config.yaml
vocab_size: 2048
norm: "layernorm"
init: "normal"
init_std_qkv: 0.0152
optimizer: "soap_variant"
beta1: 0.95
seq_len: 1024
steps: 2851
Each number is 128 + 32 x the weight over its row's rms, rounded and kept within 0 to 255. Layers, rows and columns count from 0. Numbers have three digits each. The size before them is the row's rms in percent of the matrix's.

# v: layer 4 attention value, 96x96, rms 0.166, rows 2-38, columns 0-95
# o: layer 4 attention output (transposed), 96x96, rms 0.146, rows 2-38, columns 0-95
# q: layer 4 attention query, 96x96, rms 0.179, rows 32-63, columns 0-95
# k: layer 4 attention key, 96x96, rms 0.178, rows 32-63, columns 0-95
v2 079:156086115094143119141059140124092121089144137111109180166169113120134147084141132103143167171095129138132092084089106119144164108134151106144104130121103148100098088079107123139125187139132133156131087117105111195106158139142048201174125123119097088116106088106123155073058065088040130133
o2 094:122110089127041091145189165097108057125097150175104129139100153108127156104112115094157081065162125119161141132090105105143180113200087104121155151109087133142163146167170140066125143097131100117120136147156111087105158127150059113055191131154108105173138103137146081146155102139137131162
v3 076:105144158116179100121082184132144106187050151135155078096143116092184149158167123102143119063104126093101121159127143099173151159120129142094120151110157114139064174118150140120145161137150091167114076134096124150166069147083166183138152165154136122105122143080142115070069104117112131051
o3 093:093161090158136126096171145109081126119159133122126116190145198131142151156142109136124146166153138157100126182159059120115122165124186133205083119184138111081172129117154152134196115089076119158110133107218130125108155117128181105117118178137132113073123120151191115113138125155105082178
v4 068:103149130166117098148090129097108157171090086093105167167102109132183098079086163168130139114096129160146158080095119142145145145151178134088114123154123077157081156105161070091164153074144039139093178078122073118121081157147124149085148092057145145103134123131109151145103090167148105108
o4 092:144127102113118138092141197107077107228122113113100137114124159114115170101112114105090126131139153124143104155116138079142105058124101152184122144082134135144116115154201157137084090176064186108150143179113110047162152090087125076101073165167114144157113109145154129081151131147112124114
v5 085:180062087131100156027139137093129186129127121142116151130132087179132161146142127134091071143103157190190144121179124120143148120136139126118109152109120129143186129098143096129141087126133087075140157103178173179122125140154048134080147162088132187173106146130169123105088148148126120175
o5 100:144196129169141127135158127169142114172063143098135137121115173107119095116046093130154144139150155092168173107106120141087146144072129142096194115088128152117125114165150103145090147170164140173115128190158143125132117142072114102154057088190136099131075154207131106151169151156148102094
v6 075:139112220096187078147118186162126120167102152117140153186132061137168087143130108148137142121137171097125111095196120100115139057157130138128130148114146136068122134046136130124130128109130115084131064144133147147139106158065147106108140075131110149134185124135175145111215091135115115143
o6 096:111149116224181097162159105101114132097191144144030046079074130097142105118102092138165145109123148141125181137124127181068130111118127131153119154121137149127100143203109157139147123063132152137126179177139142139142185119100089122105136131111168130148111126098122142101140125164073093137
v7 090:129117138118149136120120126196183161170129119156180100077152146122073145105155146115132147129124114177112114164077132154135128164200116169121095139110139182181119117220118108187108125090148111185096204119133177125115151140157197160131087106112093110147158142069166138080130099144130149104
o7 113:111154125137044126124122127116143159123141094149135153164237139102146100181153141124128144108068146134137077178143138106214129128138177134121173119112147128125117110107144080139085137105116152049181095050154109142081147120171082106129145130146101102082118132123098116124118201087104121115
v8 072:129130133135119203184088142169125136154119133073180154150117127081173179075115147068193137098092136134136154174108114101095111137121176166128198152073121125137138141211150188127101176186140082137120112099112172151156137095136149148123144124112120151121137109191171113135085110150129108175
o8 091:183155095162119098118113171138142090079129121134099196106131144134129127172127151113116143140073061151081119154083048085182128112161082147154063148140137097117141118131156073072109165104121144122162114152126073162156029140120139134121141195123124151113124130108151127077156078166126120142
v9 072:099111070174068108107095123170148162062167122142082097169107083183135096131082133116162157141123168179136101139133122136176119122119162114140071125114120162095143144185171139129115190089145159119102125130134157123120147092180112097073162086204150165146106151162113133083114114096177139188
o9 087:142103150118099172138144134104114067105045078175163050069201158094113148102110138094149123205045130144192138121081133104147146128146155139138134163092105080129126075156105074137097103148146142178164140130097144145129192169088101136120159111112138140126128146141138136107165143134143118118
v10 090:183153130155146106133145181201134089136089108159098081095119091072168146119155127118147182107097115163130109174179163135118119118122158133148148123158100120178174045129135144147148168115143051114097172196064159117152125147130121175117150131197115144142086081150141165105129156138160103102
o10 101:094113149131097131191146172102172130116125135127097136119098132107078091097051115110175119143111204163115109094154074122196127145119109151133102122124095146134153052055123116100133103119105150171147145055153195156123117138119114135075061166132139154111121098161114112103163101079083086126
v11 070:117138135067149094189117157141190116129094159120136132029134140166084123083163145127098111159122117108104166188151117134180123162125099137119126107077140057133076179148121145154148137095152113152111163116102103160129089136127122156044148130099139128156186142056196103081126102138126128133
o11 078:119208115211128123060102130123107099109204146137145104179129149073178107168162095191135184122114125109130115124131093095175140159103175160149153150152126141093181161160138113125087137102116120087102110166187177128126146138155148147112126137078124165138105092128138062113181167120098124099
v12 081:110219156054166097147146125101142080063136131108143152153168168179122138113146134129138156131167120177166166140125114158114118141079094113118096142115147113244112120124117122161087157149049151137130179137137136136138151132113121144138149120167223129148124192104098148159096133116124110102
o12 104:150098068131148159139111180129105113100132122136165124179118136127118128101161142138089112152162147054116115063144138124121074144171140078134128111129183149130145148148158169156115042060149091141104071155125126149088076124168170194127072147093114157135111132193073100113136150085138139179
v13 086:125118110098139140130142071152052194136115143088102157096151131236106125136148123116137087133154170092162128206136174108129103127113165159113133159083065159204166092147105186149122117123135174123099092079134197133099134107093114075112099110121132124093097121130125115108118155125111149163
o13 103:160115089127057131142110133111183088102057107115168152178147158161134086138117083123112139107094101142135144135124065125090120147166112146140186099121160103071117242113135104152088130115146103106096135127106114180131108173109082154177133093089141161144111088097118127138118160076141197096
v14 066:134080160131120099106123169098139190107118095128154131131123095142122110150098163144099105120124084174191094099139121076188132120102134196107118095105164160084120162113118141078140179140174115038118105121116129142089170196098141099138165054119091176157148086189145088128140166156103138126
o14 080:149172117161153139145181136100127092179097170151146106113102165148149156109159104121174183124097166058112150105105100142107140086106172070125163108143103146143124118147159134150133153189104128126136146180160110170095130043084126133164159112081133124091136193176143129204151162167083175141
v15 078:121130040165120090119145094198138198158150110120127094108137126126169146115118133110090110115198155121162092119117105135127103130185214150117114128184083183141129127130112125205173140074117129147150106120088225098103126110142151061126105077133149140125090129133105129131140109162125133151
o15 088:137114166086099168099094201085153181113093165178144105138168136134094107131129115073191132114017104132126118164105135135128129136156140162145111127099140125130116137103154055145072139124081220126135098166138136127123157157097094164079102112124106128129143129148103101108100192152121173090
v16 089:142120143074130152154131078045146102086127124162144121118128121134073068135134117167114159127110144140108133094104110127099065108136060111196161111130149165150110122158109149078093139134077087128116120118135160123141202149222076115154130107143113076104144147134146110150128160210117107194
o16 108:120076186123110146185198118108153151117173112132108128131121140135186165139103155126113146182124152088155098083103175140133166113064133095055106131124115170143132109124134094142109136085161108156156081112090096139089100119162165128160160117129121166122137194167044106128131109088102093044
v17 085:170143067098124189141055068146144134154071185111121114144157103145139174160071170156140100150067165098067094151108138146115141102138178204102148148056134096142181135126147123172138132166172117106100141140160156165122144135174146122129102140105084110115132116122180102129145096115173161114
o17 101:103116135151081088084136130121188063077132091137087088100148171132095075128136083146099123118142113191117118219094092058121136114120084199048122141116101114134127171163174078131101115133138087133058102114095112162151183121165117143115117123117135107107102113096111137098097122117142114133
v18 068:069136150129145170134116103113106133149156131063134110127074119143120118127043108129126123194157143122157171092098091180147174154099088052127126145168142130128094117092123082162088136148155122139112206106200123093079140143150168192130102141140100140148128183083157121132115108113116202139
o18 087:123087073092206143072085070141118074187090110158210147131123124141161124104197160174130164085171118131130067133176171145159097127132146094124178120063133064151120129144117140118134105100199165158098113112111148146131125072105134097137111118122127081132118121127173113140138154107135125116
v19 079:123156143097074104165182083163105158097108154163119087155123180142147134099139085152111153120198141095153144131158189177159111140121134126101151137166164118133101151169098113106084098115060181089105044134107114106133166124101147110099127089161186094139149104159112129156153134122182060071
o19 086:162131111137179185150159119044143102082155165101128119168148131135096111123171155115099118180137137109120143140081148100101091140153138095119102133151111135131092193081116126212140088058150105124144141181099084082142135181127132168131107095074084125166090145114092136106086167083137186157
v20 068:108090119121145133062104119110167127101110191206155141129057124111112107097140148122160159134132138143064092142149105180197143107089137174123129127117112174124170092189131098112099116096131169147090140109074127141123162162080118136082106107139097077107119134139164033088150073107103108147
o20 090:163114142120069096147141062145133105143092104118092119133150177099141157214176082117213130134062132138153080150138132115167165127143173111142099143113139099139128153100093143164130127116101057154168127110139209161165172164126176079181175079144116146108152101123105157134141120107119110110
v21 099:202132107073113145118083096102145128115158112139148099130130145130119136142120142172147146035113169151139140125131109144090085094224158132135224168128127120169177163083103124103125137143156142164122198064096135109138127103153100122139100139079101058087134157102128092114087115139128136166
o21 107:129105146085090146085149164151098088131139082146125202120093142122138090168144165118150109126120155093111108177072165127112164112053111212107094079088121145119119081095116104122091113110143126077102093154106113178113112109140146119081107144191174093201106152110056114143155098156138114144
v22 100:112113153081180118093116110139150096183149108130145121160103125123132148097159139158111190116091080152096079088132081155133140162124116162080096151095105168122101077167168067089057160143135120160095152175151076169123137186148195159148170104118122164108091177085134159180116105135169123113
o22 115:147155100104093162123121090162148156165127151134099203127192155084141178102096159094108172127112127152159129150152143115165120170197154132132125137144182112190076143167200134120182103117118109117146156103111114069156118136118100118156156161178104087110129124169087129050192099149090103133
v23 080:104126153161156195179126117088136164113152123182154176155104189130187116095114098114146117162056102187149120175128153123156161113121104170186082145111137123111061115165078122132170122149195116144141127181141144166121146135125071167073122107084120175164174102124136100104126114170092134127
o23 086:222150133129132106101076129099130104118144115060111116114106143137121162140139111127131142082165150103112135100161157128189074138124150092167213146111088185166164145134181122079113171130090141072131117141164168086128119090140110113179160132121068099116080126115124158200140083133129103075
v24 100:158121103129088148086160097165195173111118093106122068142150134106145138102188142119088106113104053190137048119138072120124175141076108133097131133095111152121176027125146132133099127129086095081157127105177135159125075143133136166155120151142094141134079121134147098113150168114170094148
o24 107:176168179132124084139148132105156151140082172177174151129114164146102104099122120149161142107124128105119145145158112158137090203117143071111155087176110108124128081153200074164121154173145113151118157136108160129152144171122118109082088112206172101110089130209065095121087115121134177142
v25 097:146127157155090071153147194096157125126152137092091143125078202134120143114137117133049149193156141135180079096200128072157150182128124123156089104146149110074105136161130134096128149132097195140104054146157144142125127123110117103134159109172169134162124100137098157179136119176121097084
o25 101:124136119075209147134109135120106130121075172117160100138167089166158129091108079137142136130145134108113193083110158120069143110176178097126111139164084147108155120156125153117147129127072116110117180117151165084130100160131094183115144176108092171130114133226081090161142101153069147074
v26 069:082114178146083088099122118090076088093150101115072076163125068100165172123105117182134160202116179095204134137116174132132172134110135080205136139123066117130141141125167169157153150099058152098139134119137117089100097111099136132126090168146085127113146114138126142091166124139157157135
o26 088:119119189135194155124121186115101155124100137147101136092128079115115143108137122110123145139157142170036143131099093086085093146109133127109125125109050113110140149147088094059138150132156195174117103178090197147114108168137088092136120114128138059208144130124148107094171117077139109121
v27 076:143134056193165131122118173115138108158114146126094095149115152104091070109116100119155097141124194123220133141108158151158149138186096065106071096154111109109166111145139132173163149153139095112139181151114095105155137122110135138199163172131125117156108101055091135160142117096094107062
o27 100:098100108130112147158099129167169089182130129134129112117131111096133126156123164193136085169205105170077116131174119090134129164140139100119132147135104219199113180110058139131138099116129152119151128093205133128144124133069110144092131116166109114089189056167134153149159116113165139170
v28 092:186098142093145149123142108112186104123158161126185148167180150086110091094154103146079147078137125108078128129144157155094119161128015142137111185075080140128157143104104133102162079143125147123083115115174146173104103138114115103179121073116076105084146117165152156177171109122103106126
o28 107:128158194155098105172154097095124132118208136140093154153117127100160148083113140151143088121105101130141176074179187110113136137093091102061129125121136175100124157178129197148043074110100101101118174151099150114130155171132070150121162140163149109099109108070085144101148133131112163151
v29 087:128074181158124163112110096146099128155124090168091133170141049141114162090126136177105100149103127155104151100166133161129137107179086109136137147126139172089135157101103096129116126132117100104081151127154158175110211154156155199152121169121058106115143150089199121052151162154083127101
o29 099:113169129127109133140194058100129133149129152120118182117146136104149101161094169112134177102127163135153127186149094128130134118047090149137141141086142115176110139122154143099137125142179130174179118109119086110114139139073067100117182092108133055141090151111173086158163115023128093104
v30 092:139082135115174112169151127118116114160114129145102145155165136145139160106169130102073173053111167099084144084133129135152122114123129086156129172118112178118104133066096149077068135132143193173092037152148182111080144142130108141163155129173146130117141081188104101093141054151140140159
o30 094:108096164083093114155166097135096130087146082107170163177105137122126150091170102076174116174148122129197113123112125182099141177156076138102129103120160193099183110133204145114187141103142080109181133146132119125098139142069111109097199127104119093144103147114144176145130144154078146164
v31 074:085153114126158067143112157130123119144132142126114122180114144170071088072109099065147140116115115086136153099106183108073107132159159146160123126192123041113117184092133180108165169116115138124163094168122136117109091089129072146122113161154167132164114165166073131063147189123148130080
o31 092:080138126110158130089188142090085127105073088128171044158100136099082102111170130153133116156156120117160105082089133161059116143142092152177123162143099156131127084090101113145130151089135127124127127149108107105103099143154100081119116098163133167127180094044199137116075128175124142190
q32 116:178145050078102141142097096149067119093148111178145138137114103111137123182139077098127132164106108111103068132106083120115088107132192163175102174127116124108181115142116141139159178120107130138112138140210141109193199204111142156096124136115087118121119075167120098132128105144172156159
k32 103:146146100074107102123142133126109133161137138145132117189098128074150128126149078125165157123176059194115123131136098124147103108139193151157118136069108101072111063058113186107123084119072114103132137167204157125158161167148154177079125132140111113106131078091188132121115094102149101152
q33 116:068135096094128132135171062131124153085096124092091182142097128154141193105149102112111179134106105139120098126108094162105107111134150103071141122154179157120172115122144089137125159182162085100137101061121100163127062131177131150135194146113129030140135169151079124129179149102135165139
k33 107:146131099115084124116156038126106132099120107091168224167121110081156130140161168142134158168115086125086130160152166160137166131168158117148192169088140169125143120126118146130123157087171053081160156101163094150088042147130147149192154135133157148169148131150110098138143115107118098123
q34 110:062082149132091114125100112117070089160161179074089072144106174100137093141092107093115183152116140112160143122125141163106138113080207145173155143106178131111140159169146106137122107159099111159083185072156135121121153138142130122102146068107135121128134117191156097188137156096052129100
k34 111:149197146181151153162202157156170144145089104085113085131134139116160106096094071126108184166122111125092148123144155123180120123057178098177184129119147106147118107114207187169162089146141090119111183144122106129145179085124188120161155121151133153100112128110150143159118106094090144117
q35 129:207135147190147182147116110159124120150151157151103092144118140144132199170128102123116188110160148125109135169150112093133084138162166053093102151165083104143081192092146068142127114111147150135096102124099118115098123103128147135148116036146134065103124096068179115123078119144159105140
k35 125:160146108121124164084062173119124130149122161129155051128192126158126148155145125139101128177165127126127160140146058116130072174106183094095164182114061148130148183141088073105135163072186139120151115153099168118134118110094158136148103122108073094102197093124149134127131149140155077104
q36 126:151120100096124143069163109111099171191096144103112203233138125111168116132129164051124148137099117097094142142130089122070144095131129143186161098152114090125109108117104096149147110137129110090104124129146125140122142148174133122105130101159137136138181187073182093185104159156081189105
k36 125:135173107130125167101121067139062196145114128114122162171103152127159141126141145094093170136108092085134147156092164167113106100144196139138183091140147162098094133084132092158154152155164160062095128179184075091093135136154120088134122105195074090156172144147173123145129135143069117112
q37 121:133130142119153186115065172185088110104085143175096134105044078165110121082111088110180123184124170100121126135073114175101094146080101138103139126138127188168106139072163117131167101095137120115134139173169113077123090151142162156189087135134125092143131133136058147123138146142088091123
k37 113:084094100094125152127101149130111140138123141119165115153088120127152111156064096101143112150137149091142144058129160149099155185130129179128141117059205161191111119111104128080115185104148099191136128182133171087146108170116105152132054111103119142201131128144089124121150135133136113035
q38 122:136131090127053102130116134109134080125033102156139141147120147122133139126131135177177134091145114144110122144212085085141199167121086112144139143153122154138119188107132121102187178127084135107099165043090163134133117080112132074127164142122131089086151089147147151143203114098135152140
k38 120:112142105144103064119062110133115071156110085120186168136119179103133115139106106158108160117133126154173121137123135156221145211085107120089122074181119120103121142085136111103108159113100073128123129080135137153135154087094098114156185143159121092107115027166156137107125123135128152172
q39 139:088112100104075150152134155138139096084092155147160072136114087120145129152124065088115107165147091153103111120063109131083186156147126145169100170121184153136129180114082135131123165140155102208164133144099156124172116177137139115174148084067126136137137135108059171126135087152168133053
k39 139:181098110099066096148158150069094065178148110105154094154155127131150117144090088103137104162119067090162138092110159158122140068132144134158129109103133132097145133151132209185117144111125123181077115124081136156160208188150105110167160147109156193125131142120165115155112086101165145121
q40 117:130156091140153075100145082160119132091151175075132104133154086058131102161154134115096096198171142162157121113124096116062151129102116163128091181074107059061129153148110095129185159137158084161139119170133083138161162134163127122136096150112152150095131139099165096141070171154089110095
k40 106:065164120103184126098168104119122103119105146138095069106170154118146131143177151096099148164098133147166105166062053118093145097147147149172136148141169059149134129145138109151110089154155115183109112125068106091159108137134083121158148079085109091126112134175197123155111111091107047112
q41 115:168103091100141156115075102126133171127171200133121091167178133165133160094196154143129140201081131103104137143106095116111108095142101104162137156113192164125086147145110147072095136149098119080165128105166130062128087122103150110177117111091097110122148100147065162103189182173115146121
k41 109:141128116107072107181112108160078119195139109113151155155182102116120108118091127102045115142103091152119140093166114126162135140148134091190133122083134113164095161142096171136152078108105168086141170110157106063087120169172085169169075131083087109135083126094066136107153166148129120088
q42 111:146117118071161130140153098082080155148150137185194161117107115161075136126098170100070115144138101110170154112150136151086071153102102106156111135133134141090107144066110140115138176167114119126160123138148097208092078193141194075196176108111133122174180136133144133106095145108154129147
k42 109:109129137119141148116148089087123175164117086140163147133099108119151125085095157106032125104163115141115111124173147162100087114123065109120161116125137119103100154119092166118135108129150179171160089195116066153165112157119129083165178166079142087164159183070191115158122106133205133128
q43 111:123107149119152120182124114098172087198144111098166077158100156131177105135124143133108132138121133093191152141141150133142126090102118127128175101092127126089110081109110167128200079094147124149137201118160097098121169108066075191095129128126152103104203062149162110168142118071173132127
k43 114:115086170157189137098089087104188142179121081102082085152096158102125132064187148144153131122156157137129103124179149126097139120032124124129105099112103122137077131159127155170172085150132168123126144048122156136109189090109150109089141097129116128146128094110138148169067163107098177119
q44 109:191095149125179135138163132155106184106146115174076169118134159130176182059072083182124096146089137173106119178152183047144175140084166137130153165122151133129122094148153168151125148121130151109111169124125161096145166107095187161118107100120097108116115108173099098160095127080122133091
k44 110:143101114132155128134077133163159078096106108081115117157131122110088138175123072127155131174095133146083154057150122102136104175151123155041178061065106139147128141134140168149146087058124142085127166129191172083114130117104133188104135164098165156104144138173131149186143164137107129105
q45 115:099124100149168124130067068133123169089085185165121112143064138130135098136167101144078150113160059196064140106145090153161124160116145108113109149130170132150116115086166132117140097090138125148185155052179145126153080141131133125170166189098116142097142102161135098109096149114104054123
k45 112:072170098147176098142097120103125119131203152101183108128139137168149120163154133160091134131126145104126120074185128110154143095112135141133123132147137127084169094143075178114141133136122178152135145064144099069203099145129131120119179178144095142152120077190162113132199080084140104061
q46 122:098157141092074138140156104098126096183123101112125093113133153090124165143166180111076054104138103153132182105157136137143159070124160083118115135110100127139098108157085188199145082104119157082154131138126116093133182171175102097057114149220142139151139146088157103113107123137164158149
k46 118:115143187167130176124142102099141183171135127104105108157189170143103159125191181100157116130198144157122074141140119100126120091153127092107074090154077116148079121148109131175096141158094078105159134138126092127126203148170137134114121196189139100088150153137126170114077149139128139190
q47 112:135075131151106127161101086143144095078130117059084122108145067115129174144159170130163129193101134138143100149095116104157123130137143106093124131087109120099166189126111053127154135078118119106151199132117130094089098140144107197113108110127032152104136165147059159107092157087090116110
k47 111:107116116122129151165162106159143123126114199123120092152193075112183132125155145143181069240101129152169141117079133096162128112162148108130117155085163156121133122161096088139157093074104135164204137111133125104179128121165112156135148100149101130145070096098070097143098123129096184113
q48 112:137166114155129229105133131100128155139182141091062113161130181114124117105132149115175150129103105141120158159134070117158133145136147101087041119168159172095169142081087100158128154089103125022088148186133141130153118137106155130171104113115148095147116103143139117100184169128138153095
k48 110:146196177125134123134084087098161135133167134150093182125126117094172078167169108131104114141115122096112140187127045121111106194166154126153110114111110166161102154113086085133114162117140143111164125187159122154147154205072138072131116083103147130074104102187080138111126166122127151078
q49 122:094170161133131129124170091158090147142194111140066175081097122165161145135123132131121116212137140112121146129129087052132138114081143153131127115123072185140117156127146092066141107180134141192159115105128100133154109158071173102148116134101136064142106122164103095166133078193118086081
k49 120:127088121117096160123175108131146107151123144094050162140128175169174130170077148126136137140132124151121167096153112133138147165082105172160157161113126166084143169142205183128156130098108123162135176100152170110132124154112175109133133167164215124165178117129157049117100105075146068116
q50 124:111176153070138116208142110180086169133094149099099129115161129158093128182095135144118141134205166145110129145103121207162106144191129138145123131129104151195120117061128076129170206159148107122093111121124113079127145121109110119114111102095082093099126149170126129130152116148065076162
k50 118:140149166094093098142148113184131141110164137153147089133144105096112055152055135111182122166056114123109046094095078164140151149099131104156107146102147099139112123097140152062152125109133093086117080119137188124178104100167121088104142165152123134125200123116095091148145091128161062106
q51 102:157139125154119130162133169129146202159154156080117166109091101087101083035175165076073098094169160149126181103161142080116083135115132093094118076133116128066137137146156092173080097118107087146158126114108116140106096107132124187098070106149086120152159099143151105134119133106108173168
k51 105:083139138134201169142139129087145152068124147153173129121165145138130151083148094169115144140147148179134164153081114083051131138122110086044113122108163170126083169163140062118154119158185120116111142136164103063163093171157159129126094095153115108106144157171087148071150160123150148158
q52 107:134152177142162176168198054102190144142081116120157096119105181093143150119161124129147116130168185064180117109144125136182078148095148104126169138143138098077139080072111155123143162118087109131188134095169195110151136069103178083130112126152097104096137101134113147112097136130121116106
k52 103:158114142089128157100130096096164144152131143116129072109102164117090126154184162084161198137101210136158117113120119134192157132083134111125168091101064091093087085123112079143170137106160147145119127121130192095170151114087069085132165120092148139135114143157101179074166173079133129147
q53 112:092121171090051146077072121152126161124189155148182160099199103149186132165167147096131059161150195160171119153127166116141179110086098164062111123177145112124110113114098109090169137137142102108108093083120141116158123123093094140107190144093156147146158132126117118128131098136106086115
k53 115:105089129050114132054154184156137112109136055146135141114144137164148177162148166143108132134112165119162121175108148092131162140110116129089070117150101139163114117111166171125151125137152113111141140096072112034094157125167125025088185130103134092135116105094064126130138098136126098114
q54 126:148130139139079147170123154108101175135120145089143146155161136064122178114128112083069113118104138100156106076136097094166145139084171114172165125141115131154133134133245103145115127200071154145184157068129152130150116170148131112165098173134124215173129120130123133146128153137116180105
k54 117:134135100093081125144114145057124173143139153065119132154152203103117114089107091056102148122103144114114159131115161144159069099108085166143162155106163161151084096117206096165120107122097096161141136100125089102164086124160131118151144087163124173065176137156129148061173141134092168148
q55 117:127114144167105142114168195129156136166081136091105093094114116100085119162168107097159084035121175112136145176190151110153161069138123151115153171140138092148146142141194176126110133111085177083107091122128155193079155113143114142151134117098130171079137161109095119171126135072173098132
k55 119:100107152138106077124138211086097119138147163091067150080120143151137150112099089151116157124068185082079119148110157126129104081130161095045094081143146153111121159096184098125080145122102103126087074155124137158118147041143133159171151098096124117119113109165076153112150087109142126119
q56 105:097111141066145123132100171146159046134126078142149079168113137088140107125179139103176105096110121104178098124117208150133162132115197125097156111098130091157100133087101125160129133054157120122142088121149154146117185167089149077096119094188154164130143092110130154096135123080130197144
k56 099:164139142140090135117118124093170145114074117100158045121136172118127114107200136109152120124148198162164069178143145135127103166084167143110092078133107067157134156141103129159105117123131154120039142111094150160137181112159039130092113113157140130147095178104102165152136100117151179149
q57 115:128196024112122193068136162147136077076115151122149119057148139137122150136102110116078159114135118119148109134161112102097143075082118146131126123151201169180088176136076084129140150168177066096067114121112117099156125127068152137138107139140112119107113176132146143118144168136115106125
k57 119:116154066138048075096137105175110088105143115217093159105176161160098105120079123089078140114144119115118140151131126088100165141141151064115134152086167150111079126115150113106112097165159092140119087156135049184127107156088099114168099083128154159132141103132135128142159164162124099068
q58 115:144073107141107135144098136226142164087143098138156074156113123097119120126101126140145065173132173124108134102138193151163122110121180137143111145116199106103110102150062161133118139106194156111146102057156101137108106098152124162109046146127134134136149088066127143158142173153126089187
k58 122:086107136114137156086044193105143111133137132118175123097145057095090137107125157145103143124108119168181094105150150108114098087108164127160144118045142076168115093133076111110104065161141154109060107109147192105116162103148123151121074144127107158094159116148090130183154128068148109146
q59 111:097133154157159109140095159125154128162179136129046104141143164061150143141105147092110138062149177159117181078195119119133104121153095166191107115152181107140106179084122117108067097153073153178090072171126108168120160138102135127131138152140158122103153144149128183133110154071102143098
k59 104:119161142149175122140115141075112124112144163106125120131125151126090063105078074150150187144120187148115211155171096083082136124111085165134091119165060152131120186199188112137149108119107163128110136180120134142141117125165106092176084163138105150124135090080101130109161113160079117074
q60 096:111102118139128128130084129160155136104103139129087122142185063133145102144133188103101105120122090082089070164174109092155148071133097081147095108156169141153157126128086149142155157125152151123090137153173119109143113069165216161136161179088106125151155075163102100079143058184119097106
k60 097:142097116064123150131127180128105107146190116128146134140198093141173159133166229174119079148125086164129122111131150158178171087106123148142120086150108148090099133090108149135045125155100163050153141140152137119154092138105141123153094133121140207128116092100133149166119168168102103095
q61 115:104134150084122147137104113096126107086129117177216144195137123134205137115120101124087153169110095108136164096154094141124124162095115159061139109142148185067112142123117162131112114108160171161099127110114159137112143194128099181134146151050074144073085073108102163081113117133119108087
k61 111:141108102125198161107111097129144160099159088119108113167190128135119113142107112100133136085133102135121153112092158097096113111141119140148158116155160130112093151164109238136124115133110087106144127105075155119066200183102119147103172124074143140151133072093156144099178089036147183117
q62 123:111108141161180201146136095119148106143069125145113172142081162125108165111104163108126149133146129062120128133128133132159098138177091062109087122163098205146102147194136070098137140081114127095109095133081167198067117071094179152125151125160115105129138147134144158109130119113064178127
k62 122:137110101122108161165089096171122154114132127113148161085128089148076148133133156137175149186134102141144162099093091157123060199104086081086144121132172190130119126107082141096132147115136082119146120192117108203125061095059144134155127107170103082131065121108100103131196150117131113120
q63 132:142176186150187128098128146054041184129146128130104146129105154150129124125125143134140120073141108052104174084125156128105110090116135113137128153174047112139131150146155112115138141182149103098070078132152160128085132153211110157109169151102098139106156138127120143195131123140070158139
k63 130:178147168181137164138100157168116163012165182119093196122091145176155129105171152102108154129175125105104144132111144175112137138117119138143153169161126132153162180076154103075143152135132081125106133174194162100125112136182098161166199129134127120136163118095114162150123094113116116124
v32 111:177123161158104104123165124097128177142132154094114083102131080221105124167104147168102081040154138128069131144141164112156115145148191113133115164137139104110169194137111145106131141163161124115125156144164115102144147127183093186126133150084151127096148132202098061130084139096171153130
o32 103:139150105158100163119140101151124143148117044147131123157129134086134171109142097083175154230098107171167118092148111136168149159082133167170139128143129142150102112100108099151163176122149139108136149094104130193114129133083195107111121125202144203149126119095153173100174107182083137157
v33 127:149080108135222156093135131119133115143126156149157106095110130062060142171153144154071126175087094088087141132149085106123078131143081134148091147127118149087097127106151117092110114101153186150174183138048120144112103115145163141169120135126175162172109090074159151095121070127129156153
o33 121:088150115082089097132168100152120139136123109116135171130104147158150135112125070139173133115153149131116074102144131149119194076150179125079151114085140164157147121106160164145159100125102016075085127111185169095116182130125095134119171124140148047119151148137050102171106141134090122112
v34 104:184153108161150110119111083150158159115098144127097115103165131157098121105155183132145127100020115094121148178096106102142127143198129172146068053103144133114106136163097149106122128204085157128159078127105139103124136101130095088175137152111183162174170087102112164084138091135133108110
o34 087:093175100150185133184171114121139145095155157159117102198095098151112095132070113152156105179158143120166123099119156116092204154097142147094182145101151149191047075108127132139171125146154148135107119087132165116098183138146112150148089077174106063108133097151148114183111147119137136129
v35 106:109141148135108127180156170106152133130118164094110157130139159118112158095044169087075139171195135170099167103133073081106142143050088137137080115133128133143062112169135177129148095154107111112155149074164163115150141135077137104138086139219123094158139152113097082125158168145124152118
o35 101:198173119165179081105138130115097099100120171110167102099118103147180079153127119120165161077108094083141137151105164186155157115183150134140133124151123067082169143096092094136095148139126147080123085177070127126116134135141107118148211103021088132132125121119137154150136095139122155114
v36 118:098143187143076186164171162083098136132113138084093138063166127090082160124137212103099049165152111105173112118136059135123151105130146140106135119102150115108095130126111086087109147163113076183118118098111139140131137158144153126154192101084184146151112165102139139137191117125124095169
o36 111:187135061137176104137114151164127129162111146181203095177107109183159096170144088142126165102140108119080127162095124174118128112157150084111107104134172133119146160101118158123122101094107160092104196120177118122154159068066126192085076092129115144099120077124162087145100142165098158130
v37 113:087123176124129069129179152114150140115158099141095113164128135150123124115154151152094140140153120167161097150112125100170198144110130086064131119110099107138120119168154123086085115152180155126119079076114088137064094152150135161190200140126151148106085142140077158142153122106208036116
o37 108:113159110097140136095108120149097156162079163109123103175118128055080098156131089067150123089103125105141151087090116161109130154181147203182131141115091157085081134119144097092127148120116146111085172168159127083197138136099114118077079113099124131172143073128205162118126158145081147161
v38 121:107105095133213140134139114115189101145059119122109137134088161168123121087142150146125155160098095148137110147119098169189119086146124104073120125082110068031175081068135144180163132085144133136205134165127116126122090141148155113126141166121146121129166131115076113115158143055131130109
o38 110:178134076104096107100090165153136115113203169153143177094195148087079175061124111098139054110105116100179148122140156071107157109079142118101134155120136154162085135168190152100079165183125118123115097121126168126134145096103097136109108095080092138127124133120140142136139075195123151130